config.toml
d_model = 128
n_kv_head = 2
d_mlp = 768
qk_norm = true
attn_scale = 0.177
tie_embeddings = false
init_std_qkv = 0.0442
optimizer = "soap_variant"
dataset = "wikipedia_en"
Each number is 50 + 15 x the weight over its row's rms, rounded and kept within 0 to 99. Layers, rows and columns count from 0. The size before them is the row's rms in percent of the matrix's.

# layer 2 attention key, 64x128, rms 0.139, rows 37-55, columns 0-127
101:48 49 44 48 77 29 62 72 33 65 58 76 49 64 52 68 58 44 73 50 37 19 52 45 36 65 60 51 49 54 58 77 48 25 55 33 54 44 68 89 65 42 36 42 46 69 61 51 41 67 39 67 65 07 48 44 60 73 76 56 85 44 42 38 31 42 49 37 48 41 37 50 24 77 40 35 41 57 41 76 34 47 65 33 65 42 29 42 69 52 42 08 51 68 48 65 54 64 60 66 53 58 34 43 53 54 52 70 23 65 43 61 52 44 68 42 37 40 46 29 65 48 65 34 68 45 40 52
103:60 32 56 90 32 68 61 37 40 76 49 49 70 50 30 45 53 61 33 36 57 46 40 50 76 51 63 45 25 73 49 59 43 70 61 39 51 61 70 10 58 42 23 46 38 33 47 69 63 56 52 32 67 45 47 42 44 30 60 59 41 56 51 65 44 73 28 46 47 48 50 37 52 51 47 59 64 12 47 63 49 51 91 58 57 61 58 78 43 39 60 54 59 61 39 37 45 31 38 76 60 60 59 40 61 42 30 27 51 19 43 37 32 54 73 26 56 53 51 33 37 67 18 33 63 72 64 43
088:52 48 32 40 56 66 62 42 79 52 36 42 57 71 60 33 64 54 62 43 24 55 51 60 53 58 56 52 46 70 65 61 53 54 58 81 67 41 62 68 59 48 96 47 45 67 51 55 32 36 23 67 59 61 52 76 44 21 22 67 63 62 49 51 50 66 44 77 72 35 64 44 55 58 60 70 38 62 66 53 55 50 69 66 59 60 54 39 75 22 39 26 24 44 52 51 34 34 66 60 39 40 43 55 21 70 24 61 35 88 24 75 49 40 60 55 46 51 52 62 57 56 46 67 51 72 59 66
095:57 46 39 54 54 38 35 67 49 26 36 43 38 41 52 54 27 46 66 43 77 60 59 29 35 47 85 40 49 71 25 54 78 45 53 32 39 47 29 63 44 46 65 56 49 88 42 44 56 30 52 55 49 34 82 56 49 59 38 66 54 29 33 50 46 38 52 55 64 42 62 75 69 46 42 45 44 22 33 52 53 27 51 57 85 81 36 42 37 48 33 43 34 41 66 82 52 44 44 44 24 23 52 33 64 34 58 42 54 38 34 46 29 45 61 23 44 70 46 71 52 45 50 28 14 61 68 42
104:27 56 66 49 63 29 55 35 30 49 60 64 55 44 53 69 69 49 43 52 41 49 39 25 66 51 26 56 66 39 82 17 70 46 56 47 38 54 34 34 55 39 41 57 48 65 58 91 46 38 64 60 27 46 44 59 39 33 32 55 62 27 57 47 51 66 46 36 16 61 70 41 50 11 21 47 55 47 45 54 52 80 64 63 75 36 78 65 27 43 36 16 47 40 54 68 34 59 40 39 23 61 57 37 73 32 54 46 47 19 59 77 58 49 56 45 54 57 38 49 53 43 52 32 49 48 48 35
087:49 85 68 21 74 59 50 72 58 67 44 36 76 37 22 44 58 42 30 44 46 70 46 45 62 66 36 60 59 56 55 37 53 76 46 62 53 36 43 44 65 59 47 18 67 71 56 53 38 70 49 24 56 65 26 46 48 43 39 37 21 59 39 49 60 41 29 40 68 40 58 80 66 57 41 48 60 38 41 65 65 66 05 54 35 36 43 50 36 38 30 43 44 27 36 74 40 43 60 65 72 46 54 31 27 43 59 47 76 56 72 57 78 49 65 70 49 40 51 37 45 59 41 49 42 27 35 39
100:48 59 29 60 75 39 41 57 29 47 68 43 51 57 50 60 32 70 36 82 43 39 56 75 51 17 45 00 46 50 44 48 54 62 61 21 50 22 51 39 57 47 38 67 64 31 28 68 59 56 48 50 49 30 60 49 52 38 60 58 40 62 71 88 36 66 43 62 75 61 55 55 64 47 34 65 58 55 60 46 60 58 52 36 35 59 73 70 63 67 54 48 52 46 51 41 62 45 36 00 43 63 47 55 44 37 77 32 57 40 54 49 60 45 57 46 49 53 78 11 33 63 68 45 50 58 55 68
097:69 68 48 49 42 40 82 46 63 60 33 36 55 46 54 54 84 37 74 61 38 38 24 41 69 76 31 68 49 49 54 48 41 55 55 50 36 48 25 44 42 43 38 40 37 74 47 47 52 68 32 48 72 76 41 56 48 47 44 56 68 53 63 37 45 39 50 41 43 62 91 48 37 44 39 53 39 66 48 76 40 30 64 13 22 31 54 76 51 35 50 54 52 53 59 65 70 42 44 45 67 26 85 53 55 22 74 19 40 45 49 37 46 43 52 63 49 53 50 38 39 38 64 29 21 73 24 60
106:92 42 43 96 54 33 59 64 66 46 71 29 41 69 44 63 21 27 54 53 44 33 79 43 63 50 36 64 43 47 59 39 52 71 76 82 54 59 60 40 21 38 67 60 55 53 69 65 29 47 51 52 59 53 58 49 45 27 51 62 20 70 40 46 58 59 44 62 33 40 48 56 50 47 19 37 37 61 29 56 69 55 50 65 45 34 61 54 61 33 70 62 55 47 47 53 57 24 43 71 55 59 54 42 55 16 71 56 62 31 69 51 62 51 74 47 50 23 47 68 49 68 47 34 46 21 46 51
097:59 47 61 61 60 12 51 22 54 77 44 49 52 41 38 30 49 57 30 50 31 43 51 43 25 40 52 06 56 41 54 22 47 45 39 49 44 37 37 88 58 32 74 49 49 47 61 53 76 22 41 67 39 51 48 64 41 38 54 27 45 53 60 39 60 57 34 73 46 20 56 36 99 55 53 65 35 51 57 58 52 44 62 38 62 46 58 51 42 43 44 56 25 32 54 61 49 76 59 35 65 66 39 42 30 59 61 76 44 72 29 49 48 72 50 36 50 46 60 35 50 37 75 54 71 30 45 47
103:73 51 21 55 56 23 52 33 46 54 41 47 46 20 31 37 55 55 51 46 46 33 55 40 58 89 45 66 49 61 43 48 71 45 53 42 40 75 60 48 65 45 55 64 76 19 57 63 62 58 60 36 60 44 36 63 31 61 47 27 63 46 59 39 37 35 49 49 40 41 70 49 75 47 50 13 57 41 31 71 63 40 29 55 59 79 70 64 45 82 36 42 67 59 48 66 37 28 33 48 50 62 30 72 40 55 53 57 56 70 55 48 33 37 11 41 45 52 55 68 40 41 47 28 67 72 26 81
087:17 43 55 64 45 31 74 60 62 33 80 54 21 57 69 66 42 58 52 98 50 46 38 45 58 52 31 57 62 23 80 42 55 35 41 56 56 96 46 46 63 47 60 51 28 27 52 18 61 59 61 60 57 62 43 62 46 60 60 45 62 55 41 37 30 46 67 60 69 63 31 36 63 50 42 53 49 66 63 49 33 48 19 47 50 32 40 29 60 48 52 56 49 62 54 58 65 76 50 52 44 39 73 53 60 43 62 75 66 25 42 63 54 50 25 60 18 44 40 71 75 37 47 52 46 62 50 61
119:45 24 54 75 13 39 30 37 38 38 63 48 57 39 70 68 44 37 44 37 27 65 66 34 38 31 55 28 55 70 65 44 62 83 37 39 38 33 40 49 30 57 52 54 54 41 62 66 41 64 59 70 43 21 40 42 34 33 61 57 43 55 60 86 51 63 47 37 20 48 50 74 59 58 47 23 52 46 55 37 61 36 74 56 59 47 58 28 42 65 42 69 61 45 53 40 60 22 42 38 14 43 50 50 40 35 35 60 65 40 69 50 76 31 55 41 60 78 46 29 17 28 35 53 57 64 45 53
090:58 33 57 64 60 49 40 52 48 30 41 41 57 59 65 43 43 42 36 45 43 35 40 87 12 24 43 61 39 49 53 34 41 75 36 60 53 38 40 47 29 61 30 41 34 59 45 23 82 52 41 30 54 47 30 45 70 56 35 74 57 61 53 59 42 75 56 44 46 45 60 57 34 46 60 39 58 44 44 69 76 35 55 52 50 73 55 38 69 38 56 41 56 49 37 75 50 79 53 49 84 45 45 41 47 65 72 76 33 44 38 52 37 32 38 01 54 73 59 56 85 75 34 51 36 68 46 50
083:79 44 72 75 57 39 46 37 65 52 20 33 66 40 43 63 35 52 58 79 46 68 61 45 57 55 60 48 68 60 40 26 73 84 46 40 18 42 45 65 76 53 53 41 50 64 59 52 07 65 46 51 55 64 21 46 62 77 43 37 29 47 46 59 53 39 61 58 55 56 55 30 50 46 56 59 37 64 52 70 55 40 64 31 45 57 44 67 35 57 60 27 33 50 43 62 62 38 40 65 52 54 63 50 47 86 58 64 70 64 50 77 42 85 62 66 22 37 49 31 64 63 51 79 54 33 52 56
100:23 58 54 61 47 58 76 34 76 42 72 71 58 73 46 54 37 53 36 48 68 58 56 10 54 47 37 57 49 52 47 35 58 39 52 45 55 77 50 61 51 33 40 44 65 53 31 31 50 60 34 38 30 48 58 48 43 51 37 74 66 60 30 50 70 76 26 56 65 67 49 22 33 38 54 21 36 45 61 57 55 65 50 42 76 47 66 30 62 70 57 73 44 55 69 69 53 29 48 38 39 33 58 93 27 34 48 59 20 51 45 53 61 58 41 32 45 40 65 47 75 34 35 54 86 56 42 63
105:31 57 62 48 57 47 59 69 59 52 47 38 64 73 46 54 50 55 49 74 24 46 51 50 46 55 58 79 33 43 48 54 56 49 27 71 61 60 32 64 84 41 99 49 63 45 41 61 59 47 42 50 87 58 15 48 36 33 49 38 48 27 39 42 37 52 36 31 74 31 19 22 50 58 50 69 23 53 51 47 58 61 42 47 45 65 42 21 43 69 56 55 70 60 51 83 50 52 69 57 39 46 58 42 41 58 48 55 69 65 51 54 35 43 22 66 41 63 79 70 30 58 65 72 46 47 39 57
109:51 68 48 45 41 71 28 49 66 47 43 36 55 30 50 58 73 58 57 72 62 61 41 54 28 32 27 76 55 32 66 48 42 39 99 69 62 59 30 71 74 47 53 50 50 20 45 56 57 32 40 52 31 53 57 36 44 59 58 28 32 48 50 40 55 60 60 52 46 67 63 43 42 63 48 69 62 64 45 49 75 65 80 40 29 28 41 32 60 19 59 34 36 63 61 25 58 34 45 38 31 40 30 27 29 64 48 61 73 53 36 43 28 58 40 34 35 34 63 36 42 56 55 57 30 19 64 50
114:16 63 61 34 57 56 63 45 42 46 42 31 30 39 57 51 59 33 48 81 71 58 35 67 37 76 52 49 59 42 47 31 68 36 48 77 50 69 56 84 46 56 56 63 42 33 60 30 44 76 33 35 77 62 60 47 61 41 42 62 59 38 43 36 46 37 60 76 55 22 42 64 52 45 28 26 46 29 34 61 47 59 36 55 45 45 41 40 60 32 41 00 49 65 45 47 36 61 60 47 75 51 82 30 45 61 57 49 57 66 31 42 39 58 55 53 14 53 47 32 52 57 48 74 62 40 34 67
# layer 2 attention query, 128x128, rms 0.153, rows 70-87,102-119, columns 0-127
073:18 67 52 47 57 29 30 50 43 53 73 59 39 66 46 64 20 64 20 36 44 70 56 45 39 71 30 61 51 82 48 25 40 64 46 65 62 72 32 46 14 46 76 60 58 69 30 48 65 53 44 53 57 38 66 63 64 55 35 45 36 48 81 72 68 65 48 49 50 61 62 38 49 20 57 44 32 69 42 40 17 66 38 61 46 41 58 70 67 49 75 47 53 49 54 22 31 21 41 43 34 67 47 69 52 63 62 58 53 39 42 42 20 62 44 43 40 60 59 40 54 65 58 32 37 64 54 68
090:49 33 32 41 49 81 04 27 22 44 37 55 66 37 76 47 62 58 35 53 46 44 35 28 58 59 56 35 44 45 55 51 42 71 63 55 22 28 77 50 57 56 62 64 51 45 77 44 57 35 58 36 50 36 58 47 64 33 31 59 39 55 64 59 61 29 11 42 55 31 61 57 18 47 68 42 49 37 57 33 52 49 66 52 23 49 66 28 54 43 52 63 44 26 49 22 56 39 53 62 72 20 56 41 42 79 45 55 41 53 43 42 70 23 56 50 68 56 34 30 56 29 42 26 66 49 58 60
106:65 31 70 73 44 56 68 45 72 52 44 57 40 74 40 50 69 57 28 70 58 68 45 62 15 47 28 49 68 40 55 41 68 55 56 82 56 57 51 53 70 74 65 40 70 48 39 35 27 39 58 41 60 36 49 44 72 57 44 53 64 93 40 54 52 48 53 42 84 48 74 41 54 63 27 22 56 49 40 68 49 53 58 33 54 19 73 55 49 57 58 76 28 59 57 56 47 28 26 29 38 61 69 48 46 58 38 75 47 67 44 85 60 52 45 58 64 59 44 52 57 34 41 29 29 56 71 53
107:43 42 47 49 46 81 69 51 54 73 10 63 63 51 40 54 57 37 42 28 60 50 48 53 57 46 83 54 45 66 40 49 54 78 64 59 56 27 58 79 71 44 49 42 48 40 61 56 49 48 51 54 58 18 67 39 78 21 76 68 39 44 45 50 55 44 56 41 72 52 64 64 48 71 57 50 41 58 50 41 84 66 52 23 51 71 47 79 55 67 45 50 47 45 45 61 58 55 48 88 40 12 67 41 38 54 61 46 23 59 31 41 52 47 53 64 50 43 45 37 71 55 84 13 47 39 31 49
109:61 58 54 48 38 64 33 46 40 56 49 62 79 35 51 57 59 44 39 45 40 56 80 47 55 46 25 55 41 54 42 52 64 69 54 43 28 31 66 67 35 72 37 34 62 36 56 87 62 64 43 66 49 32 47 34 56 26 14 30 49 39 44 73 55 34 44 39 67 50 59 59 48 54 58 50 47 49 29 52 80 17 54 64 51 68 47 74 65 84 49 45 51 62 60 26 60 65 68 46 39 39 45 35 52 49 70 68 54 38 47 11 85 33 84 59 72 37 48 51 52 41 60 27 39 47 74 58
133:51 50 62 39 43 54 60 33 33 32 50 53 85 53 70 40 51 37 83 31 29 61 39 41 47 53 37 64 23 54 52 55 61 51 48 35 42 42 80 60 54 49 55 29 81 58 53 32 68 66 45 65 27 54 45 48 30 64 63 36 66 35 29 49 25 62 52 18 31 59 57 57 33 47 26 45 49 30 43 48 41 18 67 59 57 69 38 46 68 44 65 54 36 56 39 49 51 64 58 76 49 57 41 19 34 51 45 40 42 54 15 19 74 62 66 51 84 81 31 62 54 40 59 54 49 58 42 33
127:33 58 51 52 71 34 43 46 36 73 58 45 32 60 63 68 33 67 75 74 50 57 60 29 46 58 50 75 58 33 54 60 62 29 48 52 43 73 42 54 50 42 28 64 30 46 54 24 39 30 29 72 35 59 30 60 46 74 52 53 28 45 39 58 24 42 41 48 40 51 25 62 43 50 33 70 37 48 46 75 62 65 18 41 41 45 38 41 49 70 59 45 43 73 53 48 64 33 33 58 42 75 42 88 71 63 53 37 48 59 51 93 40 62 16 38 37 55 48 61 71 42 32 55 26 45 28 42
107:49 24 74 46 30 47 53 50 66 46 42 49 39 49 54 64 62 27 19 65 49 57 88 59 53 76 43 37 94 78 62 66 43 60 26 45 59 51 47 50 33 44 52 38 43 61 43 42 56 53 59 34 35 53 53 58 67 66 53 37 45 71 41 43 64 48 36 45 60 50 12 75 43 51 48 59 71 12 57 58 46 27 44 31 61 58 46 76 44 45 45 36 45 49 50 43 70 36 52 44 54 65 39 69 39 15 51 63 34 73 42 32 41 31 33 56 56 82 49 67 52 29 61 66 30 54 23 32
131:40 30 57 55 44 49 36 34 55 30 75 60 39 67 56 44 49 76 57 82 61 65 40 38 40 54 58 26 43 18 69 52 57 49 59 64 59 77 10 33 32 44 63 51 65 46 44 25 28 38 46 52 52 52 49 56 49 69 62 52 37 54 47 49 56 79 54 57 63 33 05 54 60 09 63 57 48 60 42 33 47 44 34 44 31 46 54 44 39 46 73 57 62 67 55 44 48 57 52 31 35 58 39 49 53 40 19 20 39 44 45 59 13 86 38 42 41 43 57 49 40 51 18 66 42 65 39 54
107:42 43 46 25 26 54 47 62 42 50 36 64 46 55 42 59 32 52 65 24 61 59 34 52 38 51 22 46 62 43 53 41 58 67 60 23 57 79 46 78 33 44 39 36 33 61 60 37 59 26 48 59 67 59 52 47 51 53 60 37 45 47 15 31 27 39 68 58 56 29 76 80 10 30 57 50 53 63 34 44 61 50 22 58 52 57 61 65 64 21 44 64 52 48 48 27 67 51 35 50 44 33 54 45 37 44 42 42 52 48 91 41 35 34 59 31 34 30 48 23 36 65 23 47 58 15 49 57
094:59 53 65 16 42 49 68 61 91 47 33 34 50 63 46 41 71 41 46 55 58 39 51 74 53 68 65 55 56 48 43 87 34 42 42 65 59 33 59 99 62 48 54 17 35 36 44 44 48 56 54 63 51 53 55 58 33 49 68 37 64 36 44 32 53 54 71 66 48 22 36 40 56 39 42 52 62 38 62 67 51 37 31 44 60 52 38 23 36 35 30 25 33 28 46 63 44 71 49 42 68 54 27 17 36 60 73 35 53 75 67 39 62 46 50 55 48 44 50 41 45 54 59 65 61 33 59 57
076:68 46 62 44 44 34 63 40 38 36 68 26 54 63 53 41 40 36 34 61 61 79 53 47 37 63 50 50 56 35 49 51 51 57 31 38 64 47 56 49 22 43 15 54 47 61 37 41 57 64 45 53 38 51 58 58 36 63 31 45 53 65 56 69 35 67 33 35 46 50 62 17 48 65 18 64 28 59 63 35 56 32 55 55 91 56 29 84 57 92 71 68 72 59 69 45 55 35 58 35 70 29 40 44 79 38 53 72 66 69 71 51 23 63 43 47 48 68 69 39 35 54 54 32 53 58 59 37
090:76 69 69 58 36 84 34 33 49 38 58 49 68 54 42 36 46 50 30 51 51 47 27 68 49 62 85 40 34 54 40 51 25 53 68 76 72 33 80 15 39 37 65 70 59 40 60 78 43 43 48 77 55 36 41 57 52 61 39 58 62 74 41 47 64 41 27 59 64 59 59 34 56 69 72 48 66 47 48 53 49 50 69 35 54 53 41 81 38 24 56 64 30 53 53 55 44 42 58 43 38 46 59 61 64 51 28 48 34 18 47 40 60 71 18 56 54 63 47 71 65 45 29 26 52 70 61 43
070:73 56 69 40 64 46 56 56 38 51 55 78 69 44 62 73 47 31 43 48 66 60 50 26 58 58 49 46 54 48 67 56 25 39 40 45 71 61 63 63 54 35 23 51 47 52 58 38 58 59 48 58 66 52 39 51 03 56 58 53 62 42 33 67 22 57 23 47 32 29 41 33 69 43 58 57 70 73 46 53 53 47 29 48 73 45 28 66 51 30 34 38 49 65 31 49 56 53 73 52 52 61 39 31 65 27 28 00 51 68 80 46 39 47 78 71 34 52 47 72 46 47 29 73 62 52 66 42
096:43 52 33 51 43 60 24 63 36 75 55 81 76 46 32 52 58 18 70 51 44 59 41 59 48 58 67 85 53 63 55 53 57 70 66 56 49 39 60 49 62 89 35 60 50 56 57 66 63 45 51 41 47 73 77 50 81 33 25 90 42 55 46 34 61 48 57 50 47 42 71 47 41 55 50 73 42 53 43 59 53 64 79 32 20 44 55 72 37 47 36 70 27 50 51 73 56 51 62 30 51 48 39 47 51 29 36 44 39 76 34 33 37 58 56 25 60 37 45 63 13 40 53 44 29 47 41 60
086:70 31 60 23 40 66 52 42 52 54 49 62 54 27 60 46 47 45 47 35 31 49 48 56 22 44 30 40 67 20 47 78 40 41 52 49 28 61 39 49 45 36 48 45 39 50 59 45 33 33 40 72 27 31 50 35 50 68 48 16 65 58 55 60 66 70 40 59 73 16 63 35 12 60 61 44 52 52 78 43 66 54 55 53 36 40 43 20 36 65 59 40 40 27 31 48 35 51 44 44 73 43 61 10 27 52 80 18 63 44 54 41 65 51 45 60 45 57 50 64 65 65 35 52 26 76 55 52
102:64 67 28 11 38 61 30 45 70 46 30 60 54 47 66 47 38 51 57 36 35 61 62 36 83 29 50 44 38 71 36 22 60 47 35 44 28 58 48 54 44 53 64 51 40 55 46 37 50 54 76 71 40 29 54 51 52 56 61 76 44 22 64 69 47 65 55 44 76 59 23 40 39 51 86 65 46 55 75 28 45 62 53 34 36 49 78 53 56 41 57 62 43 80 30 65 38 65 49 68 33 54 49 61 39 39 56 46 62 67 36 57 75 71 74 60 42 62 26 24 45 43 53 53 19 66 34 61
073:37 44 52 56 47 64 46 55 60 60 75 75 39 79 53 65 45 45 80 39 37 50 45 46 30 37 47 58 60 57 25 56 59 29 67 79 27 54 51 89 46 48 34 29 47 66 46 66 27 54 35 45 56 61 16 49 29 58 28 24 53 73 41 61 37 36 63 57 43 37 34 24 49 48 42 51 59 54 67 61 33 47 39 64 62 52 39 57 69 58 58 41 47 65 43 65 47 35 81 40 68 53 60 07 58 60 67 30 28 74 35 50 70 66 47 60 30 37 55 76 59 75 58 57 56 35 67 56
086:99 39 52 71 61 61 73 31 48 29 61 19 23 56 53 66 45 37 47 50 49 71 47 39 46 53 52 47 42 70 77 43 69 56 33 47 61 53 45 33 42 53 63 21 64 26 39 42 77 35 57 17 45 53 73 55 40 63 63 56 32 27 51 43 48 40 50 31 32 49 57 67 72 43 27 27 45 72 25 16 33 41 70 53 35 46 44 34 53 34 45 53 49 39 54 49 63 56 60 27 49 36 62 38 47 37 40 44 85 52 50 56 53 47 72 28 49 72 43 42 66 39 31 39 54 45 32 65
091:59 24 41 66 42 56 23 44 21 71 34 74 57 49 69 25 52 61 44 50 68 37 31 63 45 52 52 50 53 54 37 51 35 39 60 64 51 45 43 40 70 48 46 53 67 47 67 58 60 74 42 29 55 32 55 46 39 29 41 74 54 73 58 49 46 44 20 50 66 52 56 50 29 84 64 61 37 37 70 71 75 45 41 32 66 46 70 75 65 57 36 73 55 43 38 32 43 56 60 60 41 27 36 72 62 40 38 56 20 40 91 07 42 58 57 74 53 61 59 46 45 58 56 59 53 58 80 44
109:60 65 65 43 56 57 42 53 28 39 10 25 62 62 70 46 46 76 42 28 51 45 52 51 58 13 35 31 49 46 58 37 59 57 39 47 49 62 60 60 38 89 62 65 32 57 42 78 52 50 34 33 58 67 50 55 60 59 65 43 67 34 47 35 56 49 24 46 62 60 43 58 50 49 64 68 44 23 66 37 76 46 47 35 55 57 54 45 79 46 41 38 65 38 36 25 78 29 27 70 57 56 47 50 50 37 65 31 31 47 56 57 16 38 49 76 26 64 80 47 57 40 41 63 77 73 62 50
110:50 27 40 63 49 71 14 21 31 41 23 32 56 47 60 48 23 50 15 34 42 35 48 64 51 56 59 51 45 82 37 59 37 44 49 48 43 39 40 50 26 51 46 39 54 61 47 70 42 55 69 40 47 82 32 61 34 65 36 43 64 79 44 48 74 50 30 51 52 68 75 54 30 68 75 29 52 35 47 46 59 44 43 54 49 22 59 63 44 39 53 49 65 49 42 33 53 22 61 26 75 35 70 45 36 50 53 76 39 36 32 41 69 47 75 83 33 56 45 70 32 54 56 59 63 37 37 46
117:44 40 52 37 26 61 57 22 14 62 34 48 50 51 30 75 33 54 29 42 63 48 58 51 58 72 52 38 27 40 40 84 39 62 43 40 34 57 52 85 44 58 53 42 38 47 59 62 20 59 26 55 35 54 34 63 48 36 45 34 60 80 56 44 50 52 19 53 33 84 70 48 50 75 52 42 54 25 48 37 51 50 55 59 77 45 65 63 53 43 44 71 66 57 66 32 49 40 56 59 78 35 41 69 61 53 57 65 32 51 67 55 49 33 85 49 72 73 46 63 39 42 74 38 71 50 75 46
115:32 50 40 24 38 34 45 43 47 62 45 48 44 62 52 52 44 59 23 52 70 72 57 34 44 53 20 18 65 60 40 47 64 62 35 01 64 32 30 24 49 53 63 53 55 52 44 40 59 65 24 48 50 92 40 41 47 38 65 56 59 62 60 27 37 71 36 42 59 50 32 39 40 41 37 53 54 57 60 54 50 62 54 42 61 58 42 43 37 54 22 48 64 96 51 39 53 75 18 61 46 76 65 67 56 29 36 49 53 50 59 81 22 49 41 66 55 41 51 62 38 75 39 48 51 51 62 32
125:35 45 57 64 56 35 57 55 49 36 79 27 48 51 41 78 12 71 45 74 58 56 43 48 39 57 62 14 60 20 71 49 63 15 58 52 59 83 33 42 37 41 37 73 45 58 41 49 43 27 47 61 41 46 45 42 57 46 52 42 27 48 62 56 79 48 45 54 68 64 34 39 62 44 56 50 72 80 27 19 26 59 68 61 43 44 48 35 22 48 45 61 69 80 32 49 53 68 37 29 59 67 65 47 34 70 49 43 54 32 38 69 44 45 30 57 62 46 67 78 59 43 65 50 55 44 49 53
111:35 19 60 51 67 22 65 27 70 45 61 40 52 46 23 45 37 63 49 38 55 32 63 60 48 46 55 62 52 57 40 32 42 48 49 51 47 72 30 33 44 40 73 42 58 38 34 58 49 57 69 65 46 77 55 64 41 66 55 58 31 19 52 55 37 49 60 61 46 47 00 55 58 60 27 43 48 37 60 73 44 54 36 67 56 63 58 47 43 39 54 69 46 60 42 74 44 91 46 30 04 51 78 66 48 52 52 34 67 46 34 84 33 48 63 49 66 59 70 59 43 32 55 53 46 76 43 47
130:59 68 30 71 79 44 59 54 43 48 54 45 51 47 23 69 40 47 41 80 80 40 41 65 48 36 65 61 49 34 43 30 58 39 62 26 43 56 28 48 52 46 39 53 31 71 30 48 38 54 56 53 61 81 53 43 74 53 71 52 12 39 43 79 55 45 45 66 40 73 30 41 29 69 36 57 29 67 46 52 72 52 65 36 51 24 51 36 45 26 32 64 53 65 62 32 39 46 40 60 68 80 43 87 43 55 60 61 25 37 79 74 32 56 27 46 41 34 59 54 31 50 49 50 44 47 54 54
105:44 51 47 55 63 47 45 71 55 29 45 54 70 54 27 64 22 61 14 47 59 46 58 22 60 57 52 36 44 43 71 68 57 29 44 34 22 41 64 67 53 74 53 33 36 37 58 32 43 63 52 64 62 49 56 83 51 49 54 34 62 44 15 56 53 87 43 52 56 52 34 50 68 20 42 20 64 40 44 53 36 61 43 35 31 82 45 39 77 59 52 70 43 60 41 57 60 70 39 80 49 59 56 29 69 54 67 56 53 70 54 61 67 37 60 33 45 43 55 38 46 53 21 82 32 64 66 54
068:33 25 51 33 31 52 31 35 36 66 31 54 56 37 58 40 51 44 41 48 52 38 41 59 66 65 45 41 70 61 68 88 44 51 46 51 69 59 29 98 45 62 50 28 31 31 56 65 42 64 46 27 69 80 43 46 73 48 71 43 43 72 62 08 57 51 43 59 48 36 49 44 44 46 38 43 38 42 70 62 81 62 41 52 58 10 56 56 54 54 36 32 32 31 48 43 61 54 57 43 50 25 50 62 57 56 59 68 43 71 58 59 58 77 61 76 45 70 48 49 52 65 79 66 58 64 54 37
067:50 73 52 58 76 51 50 45 48 55 52 40 61 57 43 48 67 39 51 49 51 16 45 82 51 48 38 59 21 43 20 46 45 47 70 31 42 39 43 38 49 55 53 57 35 62 52 52 57 28 51 61 52 26 29 47 28 54 13 50 47 40 57 66 46 59 63 58 43 49 47 35 32 44 73 62 84 37 61 62 50 75 71 54 54 58 56 46 39 46 52 54 53 60 56 34 61 21 33 40 42 82 44 63 65 69 68 16 86 51 42 68 10 45 35 23 43 37 46 16 20 42 36 50 49 65 64 40
065:58 38 57 40 56 53 53 40 69 62 47 61 59 34 49 71 71 42 59 26 70 56 32 25 72 15 36 56 26 53 31 35 54 39 52 50 69 55 62 29 57 49 78 66 33 63 40 67 60 18 30 46 52 71 78 11 45 45 55 56 50 49 60 51 63 80 42 30 46 42 33 45 37 59 50 50 31 65 40 29 50 58 95 27 50 41 40 47 50 33 41 46 46 53 41 29 82 25 55 67 52 47 68 53 63 43 59 18 39 67 66 63 35 70 60 68 31 69 59 48 60 57 51 40 48 53 54 60
066:59 74 65 67 21 75 55 21 50 61 60 40 75 52 39 55 64 62 67 33 56 23 64 83 41 45 48 34 55 37 38 58 61 40 55 38 38 77 45 72 43 51 22 32 33 41 49 41 36 75 60 42 70 56 40 47 54 64 47 55 40 41 43 36 53 77 45 54 56 68 63 56 33 66 59 61 57 35 63 59 21 62 50 49 44 49 47 37 43 20 37 75 43 50 53 36 46 61 47 34 35 77 39 63 69 69 65 50 83 35 17 44 49 37 28 63 70 40 59 31 32 66 81 61 38 63 65 63
112:31 33 55 38 50 30 34 26 27 77 33 40 73 60 69 66 60 72 49 05 38 37 42 36 46 67 46 41 30 52 30 34 35 60 37 51 35 26 68 60 80 24 51 39 58 23 53 81 42 45 38 67 44 48 46 34 21 34 42 51 21 39 34 59 43 34 30 56 42 44 52 43 49 77 34 39 62 37 53 39 52 42 61 83 61 59 42 23 68 34 31 51 48 55 45 26 54 66 56 77 43 42 60 55 62 65 45 34 42 49 39 54 53 66 61 77 58 60 44 68 70 58 48 38 34 51 46 52
079:29 42 59 63 36 58 52 35 18 53 56 56 21 24 52 49 55 59 42 59 46 33 24 65 71 68 40 52 43 67 61 67 46 40 71 56 38 47 48 65 49 62 64 20 55 34 44 32 41 36 25 19 61 43 36 62 56 56 57 54 17 39 73 25 75 56 41 64 60 38 48 32 37 45 40 35 69 42 57 66 40 68 41 53 67 25 53 52 51 50 27 63 36 54 51 09 44 35 55 55 44 24 67 55 75 59 41 55 49 63 45 32 26 67 74 82 34 57 34 45 75 79 55 57 57 51 43 53
093:48 59 54 64 37 59 62 35 21 44 35 45 56 59 58 71 34 49 54 63 74 33 40 81 70 84 48 47 74 55 43 74 57 66 39 32 42 37 56 55 33 25 33 48 62 40 51 23 41 30 38 43 35 65 54 66 61 08 36 31 52 48 39 32 76 53 22 52 53 54 67 59 63 35 33 50 52 54 84 75 49 58 57 59 39 43 45 70 68 53 63 49 54 37 63 68 20 60 63 41 49 26 78 67 14 42 60 40 49 45 61 49 36 40 53 49 50 67 54 60 47 80 59 46 76 55 46 50
087:44 43 57 41 27 42 39 45 57 57 58 25 52 38 46 60 58 70 55 29 62 26 82 54 48 51 40 73 44 15 62 66 58 30 23 75 59 58 48 64 35 65 82 35 50 38 38 43 53 55 38 18 62 74 49 43 63 52 62 51 30 46 45 30 40 71 20 67 62 36 63 68 29 38 39 48 26 38 43 48 51 39 41 53 41 58 74 34 26 40 33 65 28 28 47 46 30 76 70 53 63 56 17 38 59 64 76 39 64 38 50 54 48 40 79 62 37 63 57 42 64 45 52 40 47 73 47 69